python train.py --norm="rmsnorm" --norm_eps=1e-05 --rope_fraction=0.5 --lr=0.00181 --beta1=0.9 --schedule="wsd" --final_lr_fraction=0.0 --doc_mask=true --dataset="wikipedia_en"
Each number is 128 + 24 x the weight over its row's rms, rounded and kept within 0 to 255. Layers, rows and columns count from 0. Numbers have three digits each. The size before them is the row's rms in percent of the matrix's.

# up: layer 4 MLP up, 1536x384, rms 0.0521, rows 999-1098, columns 256-319
# down: layer 4 MLP down (transposed), 1536x384, rms 0.0478, rows 999-1098, columns 256-319
up999 105:144154156114127123136112093099121159120093079096100197115093106112125102136149153125093110105096091117135117127110134182076158103131102152183139120151144130110167147107097112128150130116160142
down999 101:124146140120096143157102182149113169162148072163158103126140102139088158169119120101134153126154129099102126150135148108167138120111075095103157140154122121129121133135088134101094129123122118
up1000 095:174126102122122129116143142059149113145148153133080148123142113128131130168122139057113169085096097128156150064092164102148133099146171155145126157143112097101103134144134089088166103135131104
down1000 090:109112136104163113155102155145137123182152117115142106151108104149070141127116089174176146195107169136112133150119118106129138137166106129098157105126111172164156147149152132173147132097120145
up1001 101:136106157111113077109100183128107197152123103107120077160107140160138093161109149127066142152127139129142145114089154105118145125121083119106133111094112071076096188144086139113132140117118132
down1001 109:148103125186113081139116112134148138147111119157116136110142094142099161094132126113153112129136118177166126122147128149103159097140119086162142128125132152155134103095132104125146142134132101
up1002 092:147146151109148094070096141121105142119112148097155078169118119135100149120106112104101081155171133130113151134092099093134133135134142115128115155154149078144167129140159146109147147132172143
down1002 092:124099112160128171200187106141140136129127104169062140104102141130161109144136123138139176163110116114144110141138135162137117095123110114135147116148087159151120133102092078140146116138137134
up1003 098:107147148151127157120125092092174117101145096105119075116105099108097162108152138155089145082124097101077118150119130124117106172162109188163139109126147160128119131146089122152170113118103143
down1003 096:078109117123112133117135138106137078088129127139100135122117149123099130109143110114123120129097114068141156149139142123134099106121163133154140112125094150112125113139112084162090112130117089
up1004 091:125131135174137138073134091108126165129142112145107145141071158171111153141159080152143132102151107133107136136115115159142138163094102144156099091158131154112159120185134142147137143158125096
down1004 097:111141145123130112167090141126146140118147133138139171106095104143152098094146129146136109101101109143157150125111116137181116112137122096125161156153140123157135116141098094100155137131153122
up1005 101:154156125114118140105165126121087085119158121096112140130084138133172152169162086137118093137127141144123099138144148129101143118075135160087171107106148121162138139160080155132130080134105107
down1005 102:108130142068156132136160133087106126151120087117103142089100141133164126148101118183117117080164127139138089134122156142116158141133147121149098089125147133160115147122110136115125090147154119
up1006 093:115168085143139123123158162120170130151151109104132144161129103143078126107159122132134124111118082123130129122183130159109097164129123092133132081108175090193080139114138089100154120167136087
down1006 094:168090170113125155145115119126149108087130144125120075126096120114140103103151072117134096113120139157114107127061113117150134107124091121142111156144087146099183113156125120116114109161127159
up1007 108:142168112119111120121114116085118100097162116117091154131111109151111141147099107120121100122151134121143123117125107169102091126140100164173152145146155139131093088119105133171148114111110144
down1007 098:101144137125104110150147152124105154127083080141142144111178105126151095137131132096154150133126090143135136162110106127131128164149110092107072150139170120145145141093104071141134153171122118
up1008 099:148176152131140146151144082130169121153122139155188158134109057149133129137134117121149119110119108114096150075132156110140113101154137178120132140117107125132159109152134166194094128146147094
down1008 090:128122111092146122003114102067159097096151109158139116120088129101151123137135129133121090095128135127098120120136141152134130117113100177155128134097185119117094151192118132140109134120132142
up1009 098:111138127155117126107140133135146178113146103125109117122116181123095114165168115135132111120139125148131114137118146092190170096159120129163110103178108135119084152140137153145136112134107129
down1009 097:147131135126106150151123084135113139102150134113151105127163089150126157080100136123130111106107153130149148123085153148116107124123174163096146131132126141122173109116114116131128122085129154
up1010 099:110120102092072130124113140118113159169124108128136158119147127138127107150171124166180128100127136125142130145117108114158165130111107136160106109117133091118179121122134139126109109142094151
down1010 095:132120078143163115128155112152113071097098128137143101133154113125131149115090095110151061168128097120108127113125137131077124140128148103109138150160084161130102110134123119132178136129116096
up1011 100:152197147123098121115123151113164130153103102146134136107128100120154097143113110124101104158136088119113104123164141130134159170143177177132116084102127120107132145134130111139110103167121113
down1011 096:111101118132109170128135095132079163084130145108126100155150121152089131128147121148124179114135130154155131144148126124112175130089149172133105160159105095156121127155114138127151096170131110
up1012 088:135134160108154112117075107149136107139074083091094112134142105141110084146106127145123120137089137159131144119123153100158152137087117141123145109130143131094088145132153123145145159136168121
down1012 089:117152158092107144088125105127092121129118123107130100151110113112150146141130132138113118125149160204154118120128124151157117129111097104164124162143137146148126146142092140137134132140112123
up1013 104:098111098129120095133162120102098092078119107054116123130127125090141179126129132110166134147105086175117143166120141165090153130107135109156162125127126110128150137139129161131076172128079126
down1013 108:167110102115108161129121138116124175142173129131127130132111145133093102118173095145086125143116143097137106092150142106194070130141118155164119076129117119134142170113073139157096106072117080
up1014 097:093134110125083110128092135116143136115087130105128182163116098158130160179172084134124119138187130107103115113106114140100110139081149163148122146166164159142162114138129106165128122151107163
down1014 090:117116113151127139110172099113168122150154143142117151077154113102090128094120120100169151079125114091136126139145108199177134127124101129116102116105120115131146127068140125107117136113115067
up1015 096:130120179117133123111098143126141152116102128101118143104142126125159147189125124121105145177076109196131170086134152120117124102089100132181126097104110134111152121152117147145094142160114131
down1015 094:127129115105113142098127139142158081140136101125130093117100133150151150125123132148162131130145126134150129102073112095133149104114147140136151115083132161112106091128140140185130137152161123
up1016 096:125154095147126084077113104077122161118122115098126151147113134126126167148143120126128143137123123147147125103110121101126160113149171125111122096121125086102113130129097122181142113138107116
down1016 096:167123118163157129136132104103131150102140122134121124163094089123153114136120109151144109085090126143117144109130156175160078107123109124083090142144086209159152100152102132104088128134139140
up1017 098:135094141136100154130146138115138128145153121139119120114100152157095143098108156129132112096076132142122178144129110103124166134119137136102143152123107121123148203140139114136100120116132117
down1017 101:138208106119169137138143113103157131142106151138132132143133088125125102100115123114112139107129150156111147156109163091119137164092147121124096136165139111118147104097166098123159100134124137
up1018 097:122136058199151174146083126117135130155145083136128084129125100129114152108132162141139106109129140170166131097134130136151127144116129123149127142124148102139145078159093141162140123106146142
down1018 099:116173109148157119112133100153146154139151126119143090134145155153141103150150120137121110154152166117079152131136110092119096161132128154106149125108120166115140145148151042125127094089123168
up1019 097:152105150103086108112125102128100089123110082100127098109126133138155117133117158161131120156133101130151150080139125177099150145094157126122173058135108143160168137128139119142114129105112115
down1019 095:111119144137135140171134127115186114142188106155107123143128158155130071134183119152094142140133193164131096108149081116135136127086169103112105087116117124173137114093108120125151152120131125
up1020 094:159109085183139123111149124102129122145137104127092139133138102141135143170106156140164137133128087118152137115157123132123125172110069133155102146165122185168105141147132094116152131110149084
down1020 089:142086164109107103137140160140068122167155127160185095112138111127123099132163114136112118150141140131153115120149108151145128100134123141125145111132107076084113093163146166077098123162100151
up1021 102:125162121139116110130127100138101150123129151073115114111133106113149143160113106119107163138178125091107128105166105110116147164130092104135127082078109084155096108144127135158118078091095093
down1021 107:146127156117134129096148122135141129105144137126170127107143147132110103130099117118167121159104109075089108116114129107095164148128112152116120105095122136146144105151110115129115071124105105
up1022 103:137120120131093120116184105126124183143109124053132164114118088143122142102176157107090150142138082137146129138152153175136144115140063110153127117103120100153101120134143155139146143073091123
down1022 101:150145080149123120178149086168145104108127182104156167157115114132135123122126147132129154124108133122175129103087105113140140102116069190127128125110108143120116109126126145150151138116139126
up1023 099:126145122157143131120167137165144118143059158146166114105129098129068127113173114113117104134100106098111114123143147152118156126160115120092147097148161149100111121141175117135068133098118102
down1023 093:153137159133153115131112114120120137138097128155116115094146157129111143117114137087120109132172108139132150167115148145109135101082167143125085128152140162138111104151077135081111120144154139
up1024 101:142120135204108112123134139117102143117148076114143123092125128135109148130107130114133137159135095105129158124134159187091156131113137117155140118161107120141176150131165189124116122128129141
down1024 094:112139123121128143106131158159099130186150132135159089148104132151120110164132153117118087122138121122106109141140139152137132152085152128117124158090119115156123125127073138123132122173129083
up1025 091:144114147132135122018130128169079126126113106144150138128097094167127150131104084122131056103110162135120178116131132123109143174126090189126145110135090116134133146166146163141149138113152126
down1025 084:134102102154127127139076113080147144139107120129120104108139143085143105115133139148132205103176082130110109119124099117122088102107083110116124184127146113158101149091101118106128107129165155
up1026 099:120138180109132157108183084103116142156104109123144137108145105088108118150147102134125131146151119160077135121137144147141086121149136126158128094106136133110143126137137137146150161098120129
down1026 099:096127099117139118111150144145161137188135171131131140137160124118086115107135164101110139159137155179121115132088114077153137092133079173137133115183143087106139097096123117134107158110130094
up1027 096:159131126114099098142138143113117117138144108159100121075123120179109120118138127132098156123130092173123117127129146141126143137170131129120148148122121120139148175133089089109115125145135138
down1027 093:091109160120153104137115136070103105142128125096145109156121132157108118166119120129120107117079111143163132133130159147110114142095153116099106118135172162110121141174134146145125133130121146
up1028 098:114151115105099131096138127119155099128148141150068122173129104112080119144172128075136154112133138133091104126147124104138125150153164138139101072147128133164122141152143156150077110069120127
down1028 097:124108120143126094134146096131145131109129108115126154100097143134119166113127142158142088128132092171165147126152124162128113094124112160080110193176150146114155120143139123094178128136130153
up1029 097:097116082083102079072169119095110073102138122131127124112136125146159120127133109156133168135122117128095113156139162138130108159121125140108161151111114105167172116124144158110116137121110139
down1029 103:118090115108140086164113093156140137180155128153106147083137133072099148169130144132135150177121137112129100055181111169135115143144101093170097119124158134144148125115105130141108093089121087
up1030 097:167110143111115094109114092131093103121107113111148136142144095196116136117128106156133156147118126151143123097178152114145156193177125141081148138143123096133110105167139121103112067127141150
down1030 090:129155112123160139109132143110172081167158152138146080109088106125118130091111131139095178148135184174186125109076140156105137112140131123129090176105129107137115146169160117159159126108150144
up1031 103:118128108167156090068087118143122152133110122140111125151128105113137147129113130159133105127112133112138098112154095083132120076107153144124134114082168068172126124138120110127108160151150137
down1031 091:127091117139181074138143126141142148117090129100112103114139145109115151109175149103129123162144112098140130135139172133146130152147095141109110121145145142119145155188161140137127114088140125
up1032 096:140168159114134120158166118140097152135072119100111138135113127093129128102117144123109137142116146128126213106134142099112162118092151155144141127152138163110164112153152099112116139124135115
down1032 102:079130115107163146081144143087134122113128133103134120102154148146106145110119122113103167104146113134108086123143113164140066102132093120114108115103096125090115185117107164145132119131088111
up1033 100:139109120169143105131118113125135127145079113159134115116105149126165119136115126161094117118131163091106124075168128130106164114146112149146126167165147117120143144155147160176163109097096141
down1033 097:147127116089165160099083145123131121136100097127106095145146135109082125128130134132127106142116120139128120131159170080127142182121124127097111100163129104092141149137165103096084125154128093
up1034 100:105130109131123130133136130117148152115149091144153114091110138134092131110176140172084139114112138162148117132151147123135121120153126152116153127111160063211135119136125152154139100123122149
down1034 094:168119146126103118125115113104147077126124101121092126129101122123165111151118124105117110087134120128126117085100046182086146149085127125130112141149130118105123162094121114141140138129138100
up1035 102:112140124153127155083094106100146092126096129131112100127104092163100112108148114142098131114113148152117091109153099107087101140118148114116139163152174083164156132142137162159106124095080112
down1035 099:108135154133126160134128166126122162177147110111136103133126120136190135133135131135112129155104061138124173135141161129174126118106083151154136117097102154118146128073122149110150136139141125
up1036 099:132129150146101174114148128138119134124086078129123119131106116165118095157132156104118129126151120122130172088151146098093178110160118148144129142164118113131146157123140139104188101117096152
down1036 097:140144128083160144118127147122117133134127160156134118127120137131136070095097107097129113125129118146076123135126145109114138149124106122118107131110102160131162110153148099119107145084108113
up1037 099:164142130129106144118124138103163103117096114096104124135139107135114152118089132134125113142137121135152101135106106094113165121144152143153146163140189098136114205165122161151139133151116137
down1037 097:124073114159101148095113124146127101111131096118151132162159142206192169109111118151129155097161186144157092145111180123112154121160120150083136099104127129129121099141137158139163125115081147
up1038 104:178133128134118120079124106130138115101120091133097144152100117145107151126136125166104106120159122139101161157124157151140129109127147124109160117142094136131137119130133152138162101106145093
down1038 101:151155133127135075119111154126104146109090126161152081115112120141141163114091121110140070144132151127111149142101062077099104146136136099147151086118078133121075159166150113087107096076174108
up1039 098:155145120161115161110101116061108137118132124111128154132131125105139116151115081117173169101093150151100111113172126130168126135131104118114103108144162148136120117151129133131128143088162123
down1039 095:082155085122124123083139130171123133116085118125123141176158132157140143124124102139113125127121144110135150109145113153090126128138112162125092102084103120130161132139115076135180162181118131
up1040 099:151138157144103148081111133100140127143100100129159208090131078164112162140149104119104150113142110175135132133115119124117123154124149149188099119105128140114103122119136136129121068098082097
down1040 096:149110148146138147121098137123090142165143124129158104145146174114139107124124157158154101121132170130124135112166121142139117123124160097102131110114162125117092143146106085094164085099124120
up1041 100:142141111149109144129084140112110118072097116108112101145090116106128136128080144135172147103123087142136155095117120146148147142103106152082167134133132122161145116138096132176126130153084148
down1041 097:128174132159085139111100128155220093104102137110122135062083138108129119118123116127136122117120109121127149145156106131159145103154099101134117148109162116124134118126137116110133152158134087
up1042 092:120149077174137078135150168141149121106119110146126101108125134187076118126105140152111145138192080156171128131140136118150117155110095114085120118125122129157115134126157137116165120092137167
down1042 090:138122155125109128096139154143108157145140165106168093131122135132127109109126133139116135103111179161104096135120140171151113106154138187115119172092147182100150203122113124090136158141146126
up1043 096:170128156127111165112155176127131130123109117075125121138120132146083139151158163130143160133093119171163111129130128164138161081164162153137138152118147136171168140159123171139121143094126092
down1043 094:073102122073131127145084132130146152126155138154103086121124158119140132141132134126145128125106107109124116142158118132150101138137130134121111122153142116075144124131108152105126148184084111
up1044 101:147151124105089157133123126124103131119078123078103126158122109122152138139094123111099145129174119099181148119108146166108131127138106120185131099144075103152114131139150105130122064132115119
down1044 108:133069134130147112098147111151160113123149128071107139122166149139124111199116108162140096112112097102137131129141118160111130148111123106128048078123120132145132106159135128160127148082138124
up1045 102:128138161164103122118114157155131133101075072115096114124125116160084116139113171133120122125139145141161157133101090145127125110119137152146153128116159072145152168164119149209121112130124135
down1045 110:132098119075143158136119137125107149131136156118110104139110142115142139123137135149144166129132160121120158104140146175124116134140120141140103145058147149143146179164164124150143128083096095
up1046 101:126141109116111141128081141112189128103090108158109140143118123141110147126148121180159145117142111147097138117147124151093149130126151139156115126109130139103129162163162142108124118127112147
down1046 093:102146144136157085094156146137142159142146133101110130119175159136171139146147159096101138143142133081091141124089109115136133143107106171147089145138127137147127157147166141118121153107093135
up1047 098:115129170137116178123132162147131136119118098151134125110117117103175151198137150138094139155101087095183144109124141117155130107096092118130145164131114106153129141116096124145135129136139135
down1047 097:113123125092140163075073122168076157120130136152157121148145111163122174099128124123132130127183155163113092134126130095101153122135170139119135117085124141109153064128097155131191131116161133
up1048 095:109127184125096072085097128110133125137088137143140182137112139138131127138131119114176110151130144118126110116126132114119142162118135149122137107148118120156140100128168098128128148192152129
down1048 092:151122137140152164102142125122132152105129139076103114097119105113091100064116138131103120109180155100138082129133122169127089165118098093165125102154150156131105118159119151143141135145084147
up1049 104:123123116177098122121127166113155126133111143117115145113156119101127153136164112169125139143133087197094094144159080200104158129123127127134130149126119126115176093169108149147153133098099109
down1049 104:120125097148101128144143145165132127147115142140188124107169121149127144113129124147115144118131092155148093186151071190134142111137152148155137111134154138145110095097111083156130130133120132
up1050 098:106114117132098164108129109149173112111121103127087148104137105130127141114114127098155144122128117153104126131099116169126130141114127157140088125113123148144119123158142141143109143162076134
down1050 101:089141163105110115104094141077131112156127125129108104117150132145171159136111100138131121160183135143154118127131130084153133136076115172146143100102138162122118102117151162153088129131112124
up1051 105:169152137139138115133108126110144125110130136103119160093123093117126107167117118107166100139083087115117134101176120077133114118157135139114162116115158147186136123135095127105147137122109120
down1051 097:110055078134097111118152142112122128131132091100100107121145130152120156135090061154114160124146116141139141126142092109109121139107099102123148107129106115124104092129134150143099114146171128
up1052 101:147139109133150136099140128137143111122124087114124109115138129093159162137139113131155120171125127129120125136140151116124162151133197160173125146130154123155149130139083134141092098133157084
down1052 096:103141121141172078104126129155153106143079124135150114152163127156149117158116107076155106122130136174128134165105130136128120147122104124119094097133128126104142084133133135122117150125136086
up1053 096:136134123145155130132169111102132137079076118101121109098136113065129142142149158106114113104133138106120101112124117109146136107149167169129153141171094110157142176186095128172081124141136100
down1053 093:083100108100097115129148130104141151134148138149111096158168096150114099131092128124114123151133152148119154148140125150117103130126120105126118183104130182109147075121132148134111110121146147
up1054 105:129116153114127145062103134115106119162052120122149114117121114110116131112140162169143115136133099125142156077142139135144117115133100142155126092164135127170109105115112112161149135089151189
down1054 103:130132134121157128133124140129111142130056096135145086127134078137117140108150134160124113156138144123136141090153085149104132163146115137163100086112113098164086122138111093155117111096183144
up1055 102:107140114139108126111144092147142117110132076119143095127139092115108114162136145164111121075120139122165153123095147110107139152160099143111159118129154089155154118135143161144144138102080138
down1055 110:168141106127129093119115122152163140101137100149120106111146140155094154152101120130114123137100131094070130096120094105167124121140143137121108077156095156093168115138195147070082130139137141
up1056 103:131140155109107113132163093148180085085132098099133133144126132064105148072116101118116113167158125193118169142147148172090135112153091128160135100133148146109158132135138136148138134143144105
down1056 101:113119101137086117172097144173147108085124125123136120138161105107131159080107128139134168105119104147111172125115123095098140093162097134179133112100140158111127111153136133112107135121168072
up1057 101:117119105156129141124154063102124132086183140115105111095100122091135165137143150157137176103150135133098164111146120138140116166118126172154106086121155102136130135123109183134161131116118166
down1057 099:162158132165097155111167054128112108103179136139119096070135133145090112154075105132156158137111084109114134086113152072107123126139156136143129119121142153119136142090127147118174074132143101
up1058 104:131126095111107099082129119152154107111112152135103102092111117123122121140118091109104109160127117135115100144152165182119111115153123143163123132122122092113126113122087156157108120104128143
down1058 095:129121149132133103116130133098105112150119142135179098116167129147154128101112166153087164116113119123148122086157106103125132145144098114127163131089154131082084132091091147070114099144129149
up1059 098:124107133199114129116095148098115138109090101100105098130120139120094133126149139119090130157123108131127121098110126101083131137159123136171141098122094137152149148145108167142107109154124131
down1059 111:167134107104110156124128087117149166111093171154151151066113118098119111134128110148152126118128122134120134163135143136109139107162149144149126115112107139169125127078127105144103144114126112
up1060 095:151149134142113121139119143115110131134109151115129121093115119076141174165151104092136158146083050135109147105137153167097129180176142113149142141153081142114127104154157135096151089124142161
down1060 092:105145163134159155122133105157117089093096139115187116171157132142135088140141155121075117100119156161126158117152092146095123100104137140122107127125159123167125137083134128124165111144135137
up1061 101:110123092185114135140106110122122132133137115160130141116097133108119137113106093118109168140140107112137139115108123154141169092114168109133135152127107128167124119123142117145118142113127147
down1061 101:170135153086117137152138102107100160104137114108168161114137104123154099129138121115113120123097109120125152144142152132126136139130106110103119089130149130066114121098109167137094135078116151
up1062 103:118169139157099131130156129108120149159117129123118117126132099159095113099074114131159126114143122102086133110170175124122129152165135129168146083103117114094118165116170146145103113168145123
down1062 104:103099124131147150138107157134124144136120119129138105142128156132121154150118102122109093083105128140146163109136127118111137093083159120154114140135140127114114149192157147122101115137158124
up1063 095:148136094163140123115155121101140123148138114118063184100117130130130146129100123164166131174073137143126152072091107144170130146123127120127152129150158092208121128148117120141141136120114116
down1063 101:077127168140109092069098153120133115144157154108138122143147106092105093138119157117128139153096090166164117102135128090109154159155171112120142123085107099136130168142108089133139107160106079
up1064 099:149101174113112146082125111117142134085103128097113131112109155133115123156161121152130111129145153135135110146142117179117162118145113160099070124110088123120143126183117162138162133118113099
down1064 108:132117113092133149197124094085128139121068124117085091130139157124090123141168180146105148138139117138149121121122146145137107122160143126093112167102086133096101143126135126134143126123153125
up1065 105:107137101090104101122136114136164152112108096115122115122093154108133140080104112137143081101119159151133147156111140133166171135160069133118146171132112142110136154179133190102125107123121098
down1065 107:082120103100106126102090118118136137110092134134138129161122157110130188135134119127108113108138132167136119148120149119109161113136119167146147093131109149064079135111117154137147113159136119
up1066 093:171170122149120119119125127141158111095126115105074105107141127107123129135102127098092128121110120106109130126127140108090131124156178137173123181160156143142170141111085134128117126116150131
down1066 092:122110131077134179179171160096156088140126147119137118142107154137130120146139085114127141138186137130142117115113122142165109189139116150129119072118161113096113121092129111175135119151109107
up1067 095:152136134097141163054125130119133129144140128128161117120143127149110135138122118113157099063130105139077111135127146101095169083162140098137110108128165121100107145149104116132119191089125129
down1067 096:102142123146152112154110113143122101119121137141082095161113154112167138131154138143099150161089133119137102144117123124153145126163098114110153112099113130102162123085123158121105125186144117
up1068 099:131128131099093173117092107122078091129094143123127119136133055151142161126132142115107133132118142100122150159154120067121150130124186142142153158101117192165105130139086140123113093161138122
down1068 094:147157149131146134100121108143172163131146104131130140127120108149111103100121133106124128096174100143175123135132141177154097110131123121125114086127158149112098161149161144136151149153110160
up1069 100:178105085107148080130153141141106168116163146094118162134115121106102194114122146109171137123093104108114142132097166138120172104131113112164146103139139129119094135145116143171106103125118105
down1069 102:129156200112107125177087126085125085128126103138135091127164118151120075146120141097096079128146126162141131110190115101126128134104146136122167128077133143110119126115155096131115147125148140
up1070 093:098138162110144147149151107063141120107150096130090100106137073140082138144114155115124144091085120096115133094116130115125132134126139154099117177155137089112166154137092132143162108097117119
down1070 082:119118137094125100096146155168120089141132129139121107126107094125139124115084123136129136116135143128152173143137149099109110107119125107107161075104135121098110103145144104115135122138131140
up1071 103:133146133159084165118106152087104134132068130109111115171096110159138131137157142119118121152106109122183148113178120142123156116192119133123144116174141107134089150120114147127119097130094165
down1071 096:105155128161167112127113114157179142161106097100133089102130130124161128116150191113144117204148168110107152094159157198119107099154124147146133127130124155122113151154078151130154122116117092
up1072 095:128140094126130116093130119169148086107106111119148169078113108086107149114137124135118127132136110184145156128129127096130154145137139108132105110135130133172093147118090118088142178148114127
down1072 099:171136116098160134076150130111116111132095097129129075133107103134132145099145157077117115142126107158126114118153111160110114087111120113149137142136112147093113151186119120173175133078112152
up1073 104:094110116117112128101171133122150084134128154112096149074136125123129104075148133149138100132112116128107165146141137124182154145143123123127150109104155112101139150136094124116123132141136099
down1073 106:137134139118129123114132119113101099108122104117120161158130128114098151111063114077158097145130153081123152146101126156112117157123109134150102161165150151156083168128136105126137138115106094
up1074 097:150168133141111109125140115108110115090115093120105146105112134128126119125167166129076121131073112107123111122119114167094142106192096167141171131088171121113134108186101124110125112101112103
down1074 092:123151138150134128087093164156142097110122132139162118125104159138119132124138168106141159094130095091123136144124155130131115102125144129120103094134098113107122083117149165122109149121165102
up1075 096:103114090157061109118165115123118085110143135100050143125084158117157096160120100114103133172145120104153164120102142185110114123086098115145119142099121102122128143135163139169144099130103117
down1075 088:160161116127166137132181133147126120134116123101118153123133105132094159095143079116157160110123124151161147127153099104145096153078093152125156144139161169103137097138130094075123141116150137
up1076 102:136141137126112124103097181136153115120112130130096147150140148112061152129125118128143092139119153093124124122164128135179120081140114126129114085138129124124169146134182145151106138129154134
down1076 093:125099104163125122081113126126085084146116115168146093121115113074131134131134127119103104101136093132162154151114124134131106103135155087101103080125165117091092145162108125072135100123126110
up1077 097:193152154121126084127093139080148124145099102156127122104101127128126098134153156176142116092077130156129152112169115140099124092118112132152154126150137142148086149097123159170129147166157103
down1077 094:144125115101111154118154123144143097100099171181135176152115142148118172116159129130124132148145153110107169162102098132124143133155121178134113140100140088118143151097112136128142118106112153
up1078 099:184137147144137120034127175125151120134103139108129133136135134116145150155127155125092099134102124127162104146106098140115090169136147165141141115124086124173155119183137186079106116139127085
down1078 093:119063086124148103124137138153137140137112132128067081118142130103095109116112125163150094144168143138126135136117139091141075122154118080110104075152113129107110116155144167148091101124129128
up1079 090:149127175118110160136156182096115114146113093100102122154063139115113122113095117109127117164118098116150126045154163104090126113144090100165137175109152127081106160151119139119121129119149154
down1079 091:087140139127168164150118091130146128133148139138104142186131112158121115135151132126138126150126164120125107142122158144109129179113186132110123100141172156176125132098140092135159141154105138
up1080 100:144126103122138129140156141101153149119107136145132118102123160115128171134147110194133108111086091109145135103136160106145149160128117145127128128129099154141135097155144169179105118111156093
down1080 094:138102121111127148111128136119125092127141123135113139141159153111127141120168141168122139135098142128138113136122102117090111123132166137140137105165159105153137115124175123142122159101160163
up1081 106:125162152164096134130105090140139117120130109073108117113126114156125145133135163154084135119160160128143136141085133112130143132153130145143153140132161154179159177130136146169125102105107142
down1081 105:160112082134160117152094127121144090087132115143117144108084171106160142105121128100106129094113082127147116121078129128152152119104158150127133127082128096112100145155081157119109094108133086
up1082 099:113109125145149133112123138094115116151140090101077118096122125107141179102138152119122150094139130111162118134124116100120131145143128112150108131109159147136122152140151121096129130153120115
down1082 100:137108107142110122119107118175142117106111149106102105143084107137090135119112144134110131157148095116134114096135137134131172101136126144169091141112123187127107078125114138141168108164135135
up1083 092:125126125146116116132142127096162151081144105075144093128143096136121183165143110125107166119136143117110137142090130117136116160118101162123177163114107127128134140145147114171163117119140112
down1083 092:106114162126125144125079139098111115104086145130107151126187108124148137144108132168113140132113121126186097118145128119103168117117141102150124140119145156141137082145117120159165087163109109
up1084 098:134127120115120105086146136134138071114119141108114149110112088105145159102140154116115158099082166127149113108112159138128158108112117097135107161124125113100154115154124130127097182108099141
down1084 089:159136123047099120129107111084113137138130136132098133137154115123107109111126100131128137142125076128138163156096085156116163100106127143101170107151087129142145132099107144111115080180123144
up1085 098:099180139131118127136170087107132167167121107099140130127119105136114150143127136142126136162093071146163150087056144107137071150125178148143170138158098124155127123150128142163140155118136143
down1085 093:108152133162078170136138118121117148124136145185137122151147142130151127128102096116127109103144129075113119127128120119096165169112154129115140175100152138145133130164150179163156133144141185
up1086 111:134136147170096135127123115143136147121096076124154100081124157112102108105157095100110113174151127092145149118154139137142146140095113135148112145137162152111142143123137156155109135133110136
down1086 118:134142139135165146139124167129142146121129097121152111093097157139145103101182093107113140141186154125171128156139139114094120159088130143141142107112123148155158114095122169068113141126133186
up1087 095:146158102156116138120142127085121126121109080144129135135137087144126176128056122161137120134110120161134134136171124104147119119157135139147115117121163133135098120131133166125167105142109122
down1087 089:081169122162139113109133160140112091146115126152130154071148119103106145101132108130137118164118151142128127135108112094105085085133121169122145107125121109125134166070137159109120170118091131
up1088 099:154148154138102122127146120095161073115140113140091201111044134136137118142142151112135145137117106104092110132147093143127128131106136168144127134102136109120122141134086121152104114119055122
down1088 097:157132148145183140145105127120184144109127098166080137147118127110129097111109123131076137165141114094127128162140152094132097114138106087102136139102127069146153141150162119125143168094154124
up1089 096:122094131121108127114144151113163100117128129079124135082094094185121112085133105121135119142135131135105125128104142137094139150141146134154161131118105130145156143144120106144096143103119157
down1089 095:165082184096156136159104137110115106137150157096075108143134136138138130092103151115151114093152102087119063133140138101122128130135113119141096155116141150134128105100149134126145134105152125
up1090 096:172098164119150122144110133098167094100109119141147144091092116156120151114120164124129106152110145100143100122136115125121132070135161150194123112125094067129158163160116172123079155091125150
down1090 094:126118163146103121091115095141140110090137099172135113162117165157179082169151131139117135164141107124105175138167137181083142197138162119108101087111134103149103168124137126134152153135151130
up1091 100:137106144185131134148143137110087123126111132065111125094119089105122126144103139113137100135094142135132140138133111149083112132133135165103138146146113134162134129101111176117143145122111141
down1091 115:172184100141118102167108157132156182114118133111139080158125104108127127131157137133113151144134126105169166096089106134129117136138146123131141113118141134131125130153088108198188136112113122
up1092 091:162119180135109146169111112148098123147078135094131140115129095115143102156138142140113139158131123149123195103125117120128160191136105112140141127096147173109133157137115114094119127110181103
down1092 092:099086131145156115141127124099135100113167119134143111129112177142131139101140115077128121103124100133147111136115172139105101099110134098119150130155135102127092128131117163106119104114081144
up1093 097:104121104161117123134124141120169121101135079116116108105130111085157130129123168165114138137109090130111181127105106110107128117133105137129160121118114086115147131126188084091093114147089089
down1093 097:098121158130108097131135120118085159138131115134129102112090158059099127134129138125111113119104145107147142150088133090063159124138110132109118134130118109120120136134166144112126135156136133
up1094 100:164158142093088158116116116140118157111087102127137114153147111151123148136112117102156067167147121156076124120132143130165130138118145169124148107115136136091104109109134129107142135084132156
down1094 093:139113140146133088130147161113149131169204132146120113154126143104112108134137150144108184137126136110164149085087116134102113098125120166145151183105115155124101135163133093134126089116111100
up1095 098:146153094127127134138175092106144136090149147141074157122118120133141147118108124116109106118105112153148142124150148133134132131129127137142130127103120126097118115122157115132131089125120145
down1095 099:100163120128119152111175152098156130136095163164126097119126154141097118135132160115150133130148109115111117122173130119132131178126140110131161136154168098123158116114181125153079128118108132
up1096 103:134152155162128120097139119151125142046152082142165157092113135128150101151145108122120132117062127108119151097117150103139085119119123151113176102107132107109126103145163138104119133100138092
down1096 099:159136100089179163049122131123086134132125115089151086184143174118144105123095108138107148164088097097119151164115141097160114075112156102105145107129117115116142106153123132155163119104134121
up1097 097:159125128153110149141115152077140121171121129109132122143113128124152133177159137138138119104131142122122178142184142134152116129164088113143136129159151129156153113111132127128141092145115076
down1097 103:110123123111096096102135081186103146110112126112145121145119119127135125098094113102099087111089141143114134121146109099156117140160102131137111128109137105147131130143085170113126119174132155
up1098 099:115139137108142132152141117116126146099151109106139155068137109125152172123125105123181153133107099115153138109071122103104132140103157130137079107069112127132102135130139119143098152102133087
down1098 103:130130132077099124100096154142092175162137147098112124149105125119115132135100143088107094119138117125108110180116142102137148149128158118165181134166128089122126077136106106159136121097134129